{"n_layer": 11, "d_model": 448, "n_head": 7, "n_kv_head": 7, "head_dim": 64, "d_mlp": 2240, "vocab_size": 3709, "activation": "gelu", "norm": "layernorm", "norm_place": "pre", "norm_eps": 1e-06, "positions": "learned", "qk_norm": false, "attn_scale": 0.125, "bias": "all", "tie_embeddings": true, "parallel_block": true, "init": "normal", "init_std_qkv": 0.012, "init_std_o": 0.0, "init_std_up": 0.012, "init_std_down": 0.0, "optimizer": "cautious_adamw", "lr": 0.000475, "lr_mult_up": 0.714, "beta1": 0.95, "beta2": 0.98, "lr_head": 0.00703, "grad_clip": 1.0, "warmup_steps": 424, "schedule": "wsd", "decay_fraction": 0.617, "decay_shape": "linear", "final_lr_fraction": 0.0, "batch_tokens": 65536, "seq_len": 512, "doc_mask": true, "train_tokens": 411200000, "steps": 6275, "dataset": "wikipedia_en"}
Each number is 128 + 32 x the weight over its row's rms, rounded and kept within 0 to 255. Layers, rows and columns count from 0. Numbers have three digits each. The size before them is the row's rms in percent of the matrix's.

# layer 7 MLP up, 2240x448, rms 0.0168, rows 1102-1164, columns 0-111
083:055116123160132117112131188125080138133085150197147143140117106170064100100106094101104135072104105135149145113126128115152132062146083094144154113137130121206161171114138123073179094117130154120177160097098124113150124145069101150165149104141142100156097104102096121147145190151090153134103146089084140107159095147112159121132100100132
093:177077204198123164135158102077071137119115119160135121089155067145149116144064108152139097097140110110134093111147129122139072185150203119159167092062087086121046096139129096163135109130152046123095138153152174127083123165113168119128157113129137155150179116144169145120103044156119127106093169173157124104170132140133181096181080162085
108:128122144098156216115089110123104148180146176129182187194109164163120148097149143177113126147069124112101101117117119109119156114076103121075111145157113116137067145111127163082081097142128112119109211114094116075159147125124094119098167082062103127183120139192120099154096130156091135126117134154072144109142112117103156146118103133143
093:157138134217100160115062082097109109089148150077127124196096076084105135086132117167133151158116095133095112144106172182176131145120172124093190128136076105051103129122086133124202163157137168138128126118055152112179173158114168132080116106177131169175144074124155134061119180127170166105130131070135110118100111091143134112098102154116
100:130138191144092102117178113107062117039104159147119153115123151169109112103160089130165142126114136149108160125090126109125123136140129089140087145117152110180116126152097119060123169151105178144138177099110130104165119114130148135096119079139163133145115104122065078165172168142080150095124136139084130108161135137141135139114153100145
093:101095146160115178117121131101134139115169100110101150139117131121154070125088167177114061098114123144193141124113136144123152117076106121113103089098181163143106108145140066124151142131121072090138149105154101135177161135047106126154120106127076134117193154146101111098077109123190095127112123147140106079112077126134190198043100110113
098:121092143145089175135118106162200121163167079123075098121169126131114089140092145102098120137180089103208127162112125089134112141103123166106100134091155137132096148145085142137060138129147068103087113096178143124115128111085075173111112118102118132099140093137121152093037102118102141093083131074140198159138147146121135183108151129135
087:130127092160173183118105109113157087138164142141116171167144113090039189160122147157135068158119081179127139119149186090100110180144078133085134144103146174083109112126172190105164135134124080111160162140090124146173084189154168092144171150091107116094117128133138126096087128160170126087122107058129071128120187115115188090124098229114
102:132116155129117129089229134168116116095060141132123148093149041106088128152121074119122112171143104055159108151118172094165108146128226128137110130073126116148133158116119142127102125127121127104084157128165162183134111092116109151085132117089145119189138125099073123142104092176122103145113115133127124129136115140098126105081119215078
104:140118079177144098098123135119143156173143157101122112147117133184169131137107142182078131135153097148112117149130080109102150104126068094050069109139161148102067148120087069136064114105139139118120129125124185085140111071101157149120209131136084134191133068152182086004194184126117117100147109166115141192102106113155111121095087126176
098:099131171183084137159185086154128121120118086159099142144189087116142125153146128151124061162086105173145209160151120162138088059097155100117146149103118154073144152106113081156127077160077160109134164131077151213152113153156097203093166133137092135191140126169131142157049175147116135129173126124189142181128119122121167142128138149172
102:129138102114163110119074109122093147121127059118103194160151139153149121171118124157197067121092117118104140125136111131143127183160157099155115130146137154160143139158175204173177135154163159107129123160064134158049122173131150110057142151089122113170111160115141109149162106222133163135134144154126154224135117141083089125094129138111
092:128118155109116148147090122107142158120116139170159106123183140187082127143146144095128160104122163157078092123092123107155110138151174177140099139104128107083160099079192116157122039138099168166159104084067137173068124141100066154107116096106113133134052063134051069117132131161101149113153158168164084123120169158164159143174166112115
103:118166160121127142158107140096140108130122103103102111083184149068117158126150157186114139147128114165110174085136107106071153077151203133122181143190108149146131110127126141110123097125118181106153142128048135205136078163112097147133179130118116147142106152135071083107104093139111104210121138146140056106112160149080129102164124167150
108:121146147078136132118119110136143156119093132092112140122073121156196098096166089135105150136117147141100113114115164093121078108077154151109086137054115111069049143112167093131069089129090189102123145106141157107107139156146090144114175123128120187153118093135122087136136134160098113094106126127135102133166125111111177148122122103105
105:169112143109091082131194082147157141134109100140164124140166131121121135165157111110100073161100207105162085193162080157165094121106133102144120165141142137126138133119079176186144096126094136141125134115159098114186153160105125122101133131085158118112103151165121107104099125176069172136106121121060099142184172150155182135147128175086
096:132091152103153135114119186132095156122157143085141046181064149164151119108101126116133105173172108087128125137131145153143106136103127121119103152157152126117134126134083139148132133079238166145112072158149092098080146099104110054140111182096118107140109101144180120111160159184158089122128179156116170098110105136082161054066125116152
112:140120134168109124125117132114116117122122074108066095110197117108112074099187135135105122193136108101177108134081108180144137152089099135144120121132148102136157082154099152160123092134091113111147083114114186141097113171117135147093137091130129122131102088156139131119120151151074156107125105079083165090120147206145100140065141077116
102:094118122135174089135083150079121141177140100118123150159122117084151129107109170109151138131148104076100149101091139083124136161073154162068140146122156133172108141158124198155077098136198184164104124117123089103103136066076073134104173120128098074171130142134143165096088137106099204095199122146137214093127176145081142136114106095139
088:123158116160111171116172158114094117136138135149156102168121106142155084019160126157146130116151107086155141083140168111152132092203084119110155088134106124111112133113135119116134107156212138110097067096100092126104104135159162149162068081120094162109133112155099135103092157101047130100053098140124122145128142106071181131118109170088
109:100162080153076117141037079175137112177119089096160108117118103090173097079133167083087156091130129105090075104107164151117099130097087136061130121092165169145112052097098120117086093120123119165135123088166112091105172075138135148106122111102152133146143127075163140100150154158097138125115137038169138121182184152067110079119100159167
102:113130128098107124213143141123149131109076098132097163158147152168141128078178126142136078094114156074136177096121132116118171089145100116124092117041130121159134128077163148162091105156169101185072112117137096132070147146167096154124124146137133072199179145108172101127101112126137126107142123065158147177163118105119150196150076118103
105:153121162133112182067103081074134132140097106114113156139175179052111151160122200108129147141056138142135074176063142137147091120099156145089124133129142133158165162166084143155067075155138120105152130061179154104091148108156109102163112128088107127130119102085085148100116135113120107142080121055161145174087100110095053071126094134117
082:156131120156175121122096123177096189120096148157106120145091087141101082145145224152138085076129147112127136101107124107097114075192075121112098123108124148134159123079096134131125141107163123192109153043110124162099101134175082132115198078129125128165125178130126079127169135200168139099068213146103148101131156141120140113050115158154
110:116167162171130170149148099126129114171163121093071073184179059092064087076110084143100132205133098111119169077112111181216102095165111133098123094138092156164112106086117119154181151190119162102134120140140107139157155125133091108110107125139121112157165160140090129160091143130123219168110157094143129151111076191122086128135100110121
114:133139143135114195122079103116089157162132112128096095173123157106086089124177103108139163139115079183232108143109119077155148099133071107150090150136164063119092107158100080135135154179090081117114086118115123132127162173170175159126154069180155117112114101123137099152115126183131062142104085120077085160120159100186116116127120120086
101:105218106177110176060112099130073139125082133116155186183143118157129116141128106109140083154097102103160144103172166098135113119141178152190106169134098106116083106160099063136088146131159109178125163099118123150109118148121072120100176106093121150106147171152095131131144172124109132112131129152137213109148196131094144089086172144158
091:145101147118162145178056128124104111134068163154095100161085142097156114112122104178162162158113149131131170088106100083059137161147176058144104068143168134206122131112125167149110118131112141127117130120177152089117169117124103118084170130097154139167095149157114141132134192166137111100149153141136187131114168153135121126150121149095
098:190132102103114124131146110110107133161124147105116087146078195110170088150138145122133112174148181069141132160136159078202148153115143120104119083180125120121144146073126085143163107170112077103122058150109093097171080157185102159148134122104109116121107097167101119127117203138150141077142109129107150207101117141137121136063117156102
095:076119090127137117125121123213090122165115128191168132190085097115165115165143105139198168183109143128149145081141116098160161140182139095133147177167128133149163118102110081091127143198139115111174128088096114089171159133137075118126124133093160149145154133121116089110102163142110107125098148111091117099138164158118084109105141182066
112:171129106151112102118135127141128137190137144060162174179175134140096102138140115128152099128077095161162061160141109116139143180139183141070224139163132139142088138129090192146132135124121137106080169085146151096117223134144081150126175102146132124163110061180126126101074105168114131125156149079117120165147149082095152205100093109172
087:149083126110087130149110141121125134083164142106141128088172200099122094114087143184114099160078118145107162076161120094090156155172169092128122126146171086188073155133126099157049167147145135124105023109173153119099145108087110109140136110090136144109154055140148109134113145134095102161153170099132089108180145185163219142123150125131
104:151198100189129233195142114193160177155161151177154104190156154094185167115163101176128142141109076076101102096107173134181090129131074127160094164123148152143161188102101126135150132255083182111074137117143130172164087142142117161118184130177092128155120150068177116132112129153151138141096116138098176136140108093086155072128141153061
095:183157095155136164086169141126123149076157122158068138184115106179117102166155159067153111178132161154136108177107133118127130110122190166167052144096080127109115046127133173108146109081148105173148101121123101120078144149146141136176149117086146130063157105150152093122148125144080123146071156132154141132159160091109141130142114147129
116:156174157129098140125112136132105212131148124135098108094116107149158099081157073122106077153162102116097164147159137157140077132101153103107140170101093110142099109116106093116164043097163114145138168101125106150111126170149173149130149070157184131135125131097161100134129130152085148147059142105181118117201076142134107119147091182117
107:051114130172134173150167087086234163065140126155164179051195061120173122088118123157146123126155119145112148194049131188111131112203135095124116123166136185129084118129179115150098143092166160136081077108121170137159122135116122182104101063104141131096154082145113138126128171131090106165106106099141137145119102199125158116139111108137
100:118122141131131171052144139142144116094098089097090134097141130037119180144150141159094101137118124112183107152128111159105103126170087111124119144157072151047135184116128127124071118143110079119118139085128141140145087128100127136116104130083095124116117113177163103157136180161127153153115100104118117179110164090148184144124106163127
100:143115107101126102104099143112108138156093151105125110085162095169160142164147117115139142137137147128151089094177140097183100106133152102150128129103176134135074143154012134140146076076167116138122162116096152103130135136121161168142155153091131171163090102182134096077126110151125154138220159137110200157174144156184209166137110117145
107:138128148113132155154121075145125127127125077087120146145142098138160104175120125108177121131133123161080128132107085095081136106130174127134074187136123089130137094131097108145132094122132078167119129112112167116144090139159109127078170111088094189110084147204181085143125139198086130084155199101162120082128079168087146163127132125088
092:147127089123157098154173126113114131061115157137133184086164041123173139127156137163121153122130092173199180148095123124082141137075160090059163154109116148099060122112093151099138122134141130163141137151148140106092141162140166189118197124123143105144057122082096150097135188133109128097103112083098120158093094123116144114101056170102
105:138111084094164130148162084116114086094108123148118174155159142137140140178125105152208114074144107188132146153135134074139096166131122105090106153130112133143137161092071147096152107134139137160143096083174090110191131125088086184113141141107170096165142146134113092066142162099140124086141134089125118168116078142050105118121134143084
097:143130113121135153133169110128132129114108111092133196101109086117127091129109114155125076146145123089132179153149172158105106079150124167126103082098136145136137161123160111184161085119173096157121086118064140092139185122198114084103090112159076157148129142144168088120170151101114126169131124184128180094129106170071134095102130121098
095:160131192196067102093148111150161163058151137157117178129147136154076082147109109091096120146113104124151113121125085146151085097179167181165083194124163123153130077151125114113145136123139147160129127100128182160157117149070115111095161125160111173152154120152118095128187127128136107116150119120127109157125162139156154143157070134087
096:095117162141096165098125142086110152106095155125112078151127131107169174151101110190122160086110144111163135168109115142079078153181163101097178146081118152123111116078139116159136098146186113081105101133086102184113077101133100106099139171197114134154108096108118090141100133101155124131095154082162131109082129146121155039145159167149
111:078165135131128182101086194117190170130154116116141125089075116095115097079102131200122036110105123099112166138114201105117102121104113155136134078134143176109087134162182163092151105155138087147114192179145153108158182120096117100135115119090126131074102102151159136099141137109182157128123118053112171081120137112103163182083081147167
085:076106063132105152155177076114105091146132118113110172096155141125040113116095113166083141157123143090115158093121133132138144110166133081176143166078227136116141103150102113139123132161083149168110133154129152175206135192061157139134126132188176135108150085130093153125047157088162098100112118102119146147103132082093226123113102201138
103:169150156121131120144133087130134117130158113149119202160122171086079121092156117109169110175152093104134128137069100078143120176195143192214090100153173156115102131134104174133177117245169099120136207092118169167101171182071132166131145141076130123086143092126108082106076137130186133124073135080142109113078114137103175198083133159113
103:104172126119142162151128094173054121108155105073077129098101149075142115061116150152062083125117191125134187173114089152126126098130124174101123139113134132176071173114161198117083156107101121152139097054104136137167136119108107175131119032126169129128122116093172065077117118122142171144148155085163182112149097106124171152082085120063
096:128150129164124109137093130185094105164130118165126142122086171147194134136116120077054088152077126133102145142111147139111126107129183136084096122158109097134200164117146176148074124082143121141126122151129128111152185146086077135136121156091171110148050140119118098156083114133138097090139144076132146119110111199092109151084099143066
097:088079138179105180118096083093139133107191094190128156122097205136164164079139125114175095146068174133152087095149109147130124151091119133095107155150163111148096107142117196180153178178144099124108149090176086044110173059072115111128122064165109187150175098153118150134073118113122084152169128100149141135207139117125099196148090150102
112:134144070156117158113188144186144158141092067115062133094137088172164117123152097085077167153198134133087164163174109102166120102084186139103125116101140131093070152147090203162127088119060091141114130133186126110119102171115123146065202132131174087167155039143166123105138091156111159122095130125170154110161101116130114113112107170128
097:195107163106158145147154087182173201096137157116021082099159061085102167162123141113129112101102119116180038144152173073067103158143097037172196119099130184079108128105140140187120085154121086100153148137121110074146095153144106136174159110134168103133117108126115148156161137177109109158170134137098134157148183119142175107105083158117
089:122132157141091180129090161139143102125137084088140108115121094176070089139130080117166116151142126148136155125123124157189112062094142030116147157126204099102143176162092186076081156103111093090094166085093174090096152143063094138133120093141118149061086146211139114106140099197178094107133126149164154108115116124126118102101139193126
110:113132158135110100130053107089128163117139137038089140128163102054144100084130108128102127191138162134100153145096171080057086163061100130179130146142168132123149135115140175092090127143115120147164178139149084080117133111107146174157161125113108104159112177111143148109145108108153199025126122079153122111130185125108155164173041099130
106:111107157172061140129105089160081133182171119158107165143101144121076138106115104104065152112124122174158167132125166085159101084101113097134145151150126157168152155123123150112151077155175162130074189128098157131179098147163075171116139078117165153173117160141126093068076171073123166108168155072117144109124107156107153095146123098144
103:125172119127113119083106112107110154196119092108135109171127063182157171116140174182092131108057163152155148062094104139136148120119166157138105117162145146121176123188134163193061114061137126058099182108126092145171110087149120138144124141130148136159149100137090136109087087087117132128109115097108129128163172144107112100198093111129
111:098140131146099114087107124098123118064082117118097140171150167138126125136156128128146133112113114126123164108124171106184085137099133140093177118107104109075109148131055051077110089157142133133092128151118097176150156093085110126095169121116176108147107099154126147091145172129160157143130135172118113111105152105109158069135113124166
106:087167146167096133176141146129151135125123052150132141125145060102137055070187086071067150166142146112150101120109126120167165170100112128120123133143164095125110156137109126144145123135065101144140119125153143118137173221091167145109155077129146132143128081121117144139140150201126158099107109097096140140113151181164094142079136138110
096:110175080133121149121152093173117144135104101134055155116159138097121121085117132145150119142098142139190155139122074145099139102129114089076152114128172062144157152152161120193093164094107111129112152126113183166164134164153094088150160135127140101175086167102132096126139107104093123143126114125160108197095125174150135082086125084134
090:154162140131166129111083154172142109122140157125108120162076138164176086090125146152078122165121147152119139109109116106111132197080116112129143122132132075119150134128093155136136161129152088120064109072142107107087164148092130102168113056117068148118087133181124140138141121110188137118164150151183056098096123153140130141122093111075
100:120171107138151204168043104112171128141079176081145079169124174126132102100067101175133117155096160121133157116151082128196136114111080055146110141152121158159146143120093110208102105144123069149160133126072092154089083147098102164111160125166127096121128151112110088132080108130080118110189124119117153156114166117108165121121124135052
102:154103133094103182154076143143095157166162168065078044120101189094144133100093074130158096143113127167108059131112114092159119143079193128120183141124128081175140122162155159127131120120133101142161145121124103144125137164087181145080181127131139101097149147110053142157077112141048142154183149072058106164177123114185151111090131179077
098:076112144137109102102168125060145197118093139183157226103142136132080193170102123116161077188125112162180157172108129153104128073108149128130136113117107099138128089138037125135107132107121141146093164142126144127125110152132086084129104095105123117164101124117120111141103130082084144158081120120179133119052151148140174110113121143177
# layer 7 MLP down (transposed), 2240x448, rms 0.0182, rows 1102-1163, columns 0-111
103:099152110151094123142145151118109179087120152143127145056132086121163143156074146098150111125142083079084065106139111150102145070132124161143118140110097086100120122167126153205175086112168161101129126171138151141067189132219071185065139155125146138068072141040116118157083161136155168126209151098111090165129080123170110088197114112072
094:171181086131082115110093126130114074066182142070144144091124183153083078139207095126158150109101196135087111105119193127186125111119124133120087102119171182205148159111089141090092125071068166091170143207102110118101109137115091127145117101138116119130122165142078187126121111157091141099097124152139155091078166112113146169122127124103
110:150170127117151174108146108096117153125120083137173123127146073078119143119187141126092132136100161126158129094121155120146156105141092084212151140100137157146112126097109047141178136095169150152107091151181136093160102181123148097093162129131129150168151152111076079102101118109172151107102071154129129147160165150109105104168146190119
101:113113152122228093096129185154158060133109164128115169127178210117116083186164153120090132139116149092182124115114136061085084110125127145180162136122145161130097165103110181152070093100127125151124126122212149132115102136114079145195181173096066179081119127126123115131151129129123046175121135110147132125106129184167144154112109101136
099:086121064122186156122197091181171121062105088084123065177142125155125135189128119159084109108124113158149180108116114116148188087086083112130150164143155161084124172100142155137147092079113136114172117127128167117162108083114089144134095147065072148116158196069129174170132171110132117120119101150111141106097115109128163121149157123082
105:160171152172089081131142176137164102165141078136140081090096132181098192105084120074148195180095096083133140126150155083146127087087123122125169093178089044164129102120118138194114110154179141133060114150146168120112149108177214142110122153124148138107107134139162091141126112120071101120103101145119123159115175122128069065094149175109
092:132105169141127151123109147114091201104104103122134094155126136142091142121204091168099127125162142116131133107131110139150134106133123172159183179158150168167065086134097107149143070147123081168142166121074125140168101163101125130132138164071163081109115161119168060151167107153066117188109156153160111165108105127145125114093120131109
102:124175098146121122167135114163122091196158142155105136103133116152117132108140127109104195084110167128082114157117145139122141128100203149139128093196124084109110088100077138150149170135197119131070135143137175118116191094162081169164142130187142105096164110123117099126196086109155111090160149188132139097129118086143101164111118064098
106:080168097153181159114085077097108116124146150137136206118140171109120101152088100132126120126116164175113169091107066130173093068109119112127173176131161108124149178145118078155077129124092129093131123126189090147107086141142095164052131142105053148100125181111149136126141120153100126110127110109133140126193132156088171133145191079114
105:122100075071130168210170149114062126160070072153164133187178143054156129119177140092102118106132178119122110067149113093135084144122137170157119171134113109090100135145083126113119160113134081134126154138159068107116036118125122161131122076150084124079072195151166132168064153121175128129137128084153113058201169103103126142173129126104
107:170085116055049108102132181058168098073119147155140148107118128089111144110054143146091094117148176078136150092166134114127090085111097127100112111164129170165108168144161125115167125080182149155110177125159168114139139146135134128154120129097126127130171110155175129150194084125071129131084158107195164117123080195135143142127075094156
102:111168110132066153109157130141097145116116111100106090101126172139046145164163169132148143104191146131124148102164092087123119122173130156146147156121094080067090161131172097120164110192150145153137110086156123128135134131091171126100135116133127140122125079153086127126121172099174063154094136089113134103131087101143175091105142097196
085:127105069146141178099087119088094126135119124172119088078161087089179134134107194168163076051103133150192140092137168117141197127123116136142112126123136097169115133189121160107121107119115150071186080162197164181184095143170163128153112157104146147156077134097133123184144123116106105167133073126062090110165055124144112116128200108132
108:106097139142115128136171159074114092156126156125148153157114113162134097110138124154097048145146173137114139135111182136190132123128094132089167097159121216087126123106132092185125111122148148145056122151143097081163118151110154150123102132093144054204113075141105145103125205144119143150113123153136145146102148128176191101148115148056
111:092100125125120088125168119105172136081116148121166149148112132149118110140059148164157092097005144142083138119153141085136082142136125121092068099187095121133140138115107162183104128102150178155122133110181106159158099127153132161081123095125232082095215165168230125086161113125081143115119053119146099121107142154121111158120174169110
105:132137101142190180179092111130113109160039157089102097091087176131141157140156103120080140144140129177152144120103116133060124097136153182186171115123096113113140134134091162145150138112200127159142122169141104104135086197161108126141139151078179137117102156117140132115118161096131091087157118116164166089155161148113134107094159170090
100:112112126107135137124158094067226122107124127156164128084147071082080127080118119186121101100130119097173107138082158135121191079143111101105113128118097132106142132128128092127093158086060129175138138109122108138128150099144106166147095117132119140187136212105123151065115150081066151070103111132094089088067165113225088155152164117139
073:124137144148123142119111105141133097120128048130121145154136127092123118113242112128126164157164135109115191111094138131145099120143155095113141195156168102143112109098106126119130074126095124127132113094115135157101165125095132176133165076101121124124121093137101113130103117147085132073142126093133148116139146159135125114089111123104
106:120130165138135146125141149120117131137128072155067186136112138123113139152140082155122129073107152170106162151225147136160155151129137136122104132200092172096132142071111130145166101118177136160126111152124149099115131143130191091130087131112183125161117077102180130146129085098145139121130144148088085049122125129175143154129138158158
099:149100141111123093169152129135124130083180113093105146093127130096134109237115164123103119140133167133148121168129098133142102165118112115122093132100066129145152109114090059185146123136153133058132138194112146131147137130142099099098139142244100078140103132130098184146096161172140101126138098118118096110172148175150064079178178088113
109:151118158167180247114102126112129196100143171127125083099130188150180139141108110101112123118111117159113096165111101166163112117146054124191112209121129157174150147143130160095112167124152146069111115136147116125185101143153133157162070108146048105135158105069103090159076118172203153099084092145152109157103132127175133109185166066107
100:093070112146102113018182125106110067131155119117134148129115075087129122144179134146183149113084134152136128192164136085047193128103109169103159154109118125200140089127136101123121119078109153175135119132097072162113165119082204185115126163070136077098090125174125167127110161118099148156097106203126166133148177193135091077106184105095
103:142129170108095184127123082104131147148143152130167156140105089119109135082108085144166079108186097104061164092134153177141100145097148137141081128085054151155146081136128168097190071104141213148195149085083114141125134140103135173188125105148155135102156152098076101152089064134090132153165114094172136090157149084085167084084066084141
085:140110141158170153133152123073087130145120161095090109121151114108116158109113136134138168130225148116117167106193158119143182135115153122099142133178163089159129137164205165109138082099098103130118109255122154119105114121098143138133148130126152115109122182124134145171080144086105148078103079040163156130177099128123101118148105124075
106:159079103102099115134169132163113148104082116119111092227161127087176142107090179115120137136120188114189120144163098129176096149167176142169141144124199101132064146175107132143109120162138138193148155130169120151166156168099157134060109113201120118200128128071113144124128094085124105096141102113181142127110158144121129158153162124151
079:145117135116099148142163110154126130115125113127096172088168125100163087128135101171134123101108140142102133127111140183067104105161166116169123148144137137151108160160144164107108083137202084134110152073085152149113130134152112134169144119056196120152108104126163142171103162157123094100137145103119160063134146097137130121091123118157
099:158113160105133154102086152133173093107134097139132138129118115153070094134115094120130136183127144148128132139144118144051128128164175092121132128105166101178157067125188139114150031123107134104059110150136143088082126125125149122172096183116169173114056106135133143080113154111129145134143116101175069138137147155199134127130164138101
104:079123094093135153120146131126126144113165088112138196122164100120103126079134157087147089103112147144155136115109161112162118164110147129095201162126081007074114159121110153133169163156120122163056114182116106076120156115183131135107120171134147136037154124119140126127106167116118171157132168152107075158111160151148134141132142094075
099:071193143138107157089095089141121095105093163094133169117192144119160111127114147134125141117164101090117176106139043179111094108187156141160131164129090109193172097137136134096170161087070197180142158086097143134149143050154058121102124159111099150078123091142096097130158109188155105186092143140112116044134154163061181134160061132153
110:156162107149116120126131121096133162115113164152101132122122177111136095132140107173110120077101133152126168181133161131127140126164060118117090088145123109130082130099088148166145197111221134156150128105164134162170175111181137135129092147136096153160100183094105106160117129151087100156166153083130140094121080133110196139140151145096
108:078180137121097115163090162155110149070169175126127129106101214122091128184179139073173121145116130171132139072154186107137110095105138159134134114117150138119098147165098114154165108188120068073120169169137104146115110141119110146165109190164062103147085134159084163113080142154099117165151126182105153111127103186065119119113115166108
099:125096102164091128110142125073145142131157131172105137163164119103097111092140115119132140143127106117108152130143188130120130112092108099085094131127114123152166097108131116143108122122128114128093134136096098063123154129153118148134193164131108115149138112121096133132150178100163113146118111143150143162152142118195146142185121100139
111:116116116147119078097107106107117049127122165142099174109136146065160117114081132094222147191094135108118145147153100179139140146116105104091067116141159120172114018115115172172146118081101113122146126097082150117155180092109176109134117104135120141135113139152124153157103120112171128172136086127151107127089114145132212182120178117171
104:126115145084158171124152092148083168144091149109135122107093135149160123074101148179098123118131061102114090083085124152169172124129090189102152113110122117049133135054191150154090063154094136133144165135140081136145161122159107121102119163127150121130154116155157101091106121141157181153138110074114152118083135119111124131185155158093
118:097108109155118063162145110195065141131092144128125191088160128173168139118151091099145136144131166107091116113095085176111128137130143136120148154145135149141054093160166138121152148077096132121118172150052108127149143105110153131168114089148112084183098116139097207134190097131147106081076119134156104086204165122071124139167146149138
101:172169111137164154134146009196134220118110152150090049138127131115090126118099214130036152135147178126071122125096104151164150150117040105147078133167169109101168117108106217115120150110106078148132138095139125067097072116146073081090143105163144137162105148166121102190123139099150104114161103113126138132127130170105121107111156124114
094:160087138163143151154068090119114118175164191161107167063055072175124127092183140175131183121250112139095125132143120091130219142123043147104104131150160100108163092154114096114167132138154093114120132129169100064112076123116133128090130133130113114083143131107227175145119135102138156121128128112105134099171094158160130168131133109132
103:133135151123117137152160131193175082108138124171206156134163111150124164100160140192104139103138184104112158142105045097086127060095168128124107157140151128088122171122154096099124097188119093139187132121129135141105108177069123076139119134132059160099124133159181127147150146176170131131095170117098070133169143111076097127195086059124
098:165167112107151187129136160057158086090160113159113116128189188098080153088124095161140160080135127119125120145086155147117139062112131133138077113089146198163187129165136086090160139111110154102173082116117165157076134082088119155115129106082116125095096138144127175065098152088102132164103112153132140138126128152200167135100096117108
101:170130126109140154121092093066133169158178167177080066138093143101098160177131102120121102143126103104114130123140156186142066122082108113175146100115126194141124188150091105148120139104153176093186144126163180105083142162128135076058167117092105192154155147151112145116150087121124119142147178178114195096127094118203148126129142133135
105:109161162172129119146144052152123124162120189130168071089086172169182117113127124168081107112095123153078138144163142198184135108148236149127098220148146109139104126144191141124133154136147189156091100130103161135130137135162160055144169116102116131114100125103153160158148121107113156187122141155132116082134128112141146066127115149088
097:113109070119123215154151151150105111150117148129174091135141142028167176131120135101106149153108158118129068173094102188136047164145231080055167160119097176155108086150142127142105179121129145136100148127177083161086079120109137112140125152139156136122176121096138144153112159074173116060078111106140127155119175083133138093108073140121
097:122130146106113130126117128133093142135137134154154085124126087151149101124087153089157169152153137147073169082139131117176167122077105127108154150133165177112075124122173110120132122112136130118155165094176081038121181066156145143163140116075163175158088084133126143136176126099101101136183131133091090104177201108111141124122157186129
098:170075137131204155125114103049117183137123226101140136131103117157150111116152091121128108137140120067108068053141166113132142116069075083146136140138113173138119146081083126076075150135124154168134061140111193132115113130095184146155130144095097108119103129126048185122145147134117154103102076159114130108137182084179167112126096089097
116:118075138140095081181155190143098149079127162106107079163127176172117108120123143112098135120125152153127077127177135137125088090112151123066170095120174077111150077123148138140113125071148190161184140108153101151135113173169158130170116123169127177093096140123156091082041111134109146074170115140173085126081145104196127093167142121182
100:131157162150168159089069160121121156177185156124064069103135158159147166076119152112162123137153070127122089137202154147151124115117040125078095095114079114146079089110109218163113155096144087107166146157069106102101140114149079152150126117069133087136117168161116118134160139177142149156157081135176163130117138175136088145132124098172
088:132132104130147105114112115150125101177127156199095105160097103178134087126157110163182124114107127157110141172133096171143177150097074103069154130167166051125143158145111159087059122089140101163099086111137148120161137088123157113168102157133114077106163152123189126131154028122138088113155078165131145140108171177088110108148153064150
104:173085141099177136079112172132148146148158103153154102122163153161111126122096103143156151107166156108120080151130114137091133144115159124117109112161128065105125114076168100138124137109104153087113169080121114153083120166107145064123041188092128167105126153184146136142157103113115143119113083082161121173148116182128157109148130151173
096:134131135157161154156113078112153199129078084163123130149128080090141129135131103161112116145213103117171109112109084138148087133159140132143132111173128137158107137126131096129164086159096173075158125120128080120121110125135132094125179109172096121130158163140208115142140072106115131157127112161135092042136063154091123111160176106148
091:122131067102136096145159189123137127130133078090168124105106140193150075067191185145131163081133081183088113109178163062066139083098151161130159141137142128114088139118123103082136140091117123105143153188132183118116124108177112111055181159109124124121157118152149186093122112146096152223142124126114128112121111143087100152108106161118
107:128161148105093163147065117088173126145152189168122124182120071083154136113081162123148047150118120113153101134111157099131147140139152220157164136156124183118169189129113148090180088149142132179146105161178124184107079174143150157116116123108186139142128135145130150150108170121095095114117172137145176108138175113110166162208132125146
095:106113153099087124140121155125122102073127135114209129185143150099149138128118164156098142138153179104139135108097093136116122100072109163104076143156135083188056119129064122106130142088116167187068149152095129091136152130127144107155110183074145122062106173144158150158141122133151145111112051131107177155187174073092113149152140089153
094:097174080095155121178098067125124019141143139151105125090132122129140168145116129144089130068162115136079068168136118113108121154133075188090115171100142093076116100104047188131192108083136177161113158122222124057139107097164123198132082168139096079123096116115134135100083187117189102085182112112104189120118196148069138144100096063108
118:125125132078122111117112072144105186125139125148119111100097093138216099129110164112138132146141081168061118134195123159142110172127144102106063153113168110118097132108138107126075140136165108063160153121100112137096185104111120073132163118151091176067198127139099167121158076110108057182144038121049139131115139162126121102124178153109
104:097162158115080132133150159134058074105190155098141159119095108146104092186135104131159124114101147168117154171140123088102108104156101108146204114115107092085108111092160083169156128108149157113157157154222077111141131108147179154149112074108125098098141092169102161127136089108148122112110168117166062165145104115138155149069104199100
101:058135104122141108123216104120187144098121131113171132110083162184130108105123134145111112157111082125115162110130104162126172077196136122131131091106139137107129166116142125149114110117146127177142102166117163162131109154098112084119118112089127145106149080143141142123132121152127128080128140128120128092082109151133043141077142075116
114:087116166119099120116161141176167120156163178162154161112146147158141141129099162116109120186162112152144052138064068110123153086118095065152111086128196191088172136106156120114083113141168115149120140080127160143129036071182121149114044168187093117101165128087099149165077119148055147153104137135164111195110129183125151099167152075117
076:115152138137133143146115126138140121117138060140116149150098127121139130116251149094123156161145132116131157139080120123163128137115150116132089145159161140129118131088115132074127132145125107113138117080104167153136109136090113132135168081110153124092122121120114137141119112160080159081131100085147148125108166157123141143102123155130
092:131095108132158123171157142098119091098146125123217193136111110179127112145116158121103122141168107095078159137096130095127134136077187113096129198124100136112146110056077139108103092153122165118143177112139058122122083111152142173144171115093139151138131114136109141102139103139147088141154177109138163073146153128161089123158133079091
100:066147073092091155129086161098105154090112143095142149102190168098174154118138195138170166147133127099108162091188121104065126095185143069123127126166100107117116142146099135165145098146099110140116173101142132159126119183186079129068102163069175148099172184122184038106169162142142155168143145158172088149121113114135140104142155098072
099:177150036118078107068208068128140144089132099095188144077075116160057121187126161156121113177119160142118095176127140126100124153136130093199170126128129178104148085139091103098099123123169189131113148124057137106085147133146162113123145124073137123120125121145136160081151152046150140159095118120173166174120144135153104150073135152135
107:095102107091193099195156122129162095176125109128109118101158081140096112136141194116130162106116149118062164079146128183119116120155103144122074149138119178115158131092146113112127132102181075106176120102167183106119077086146106182119153152214160123142124105105147097133143145114117137168108140132141104111162142172138093140155168135178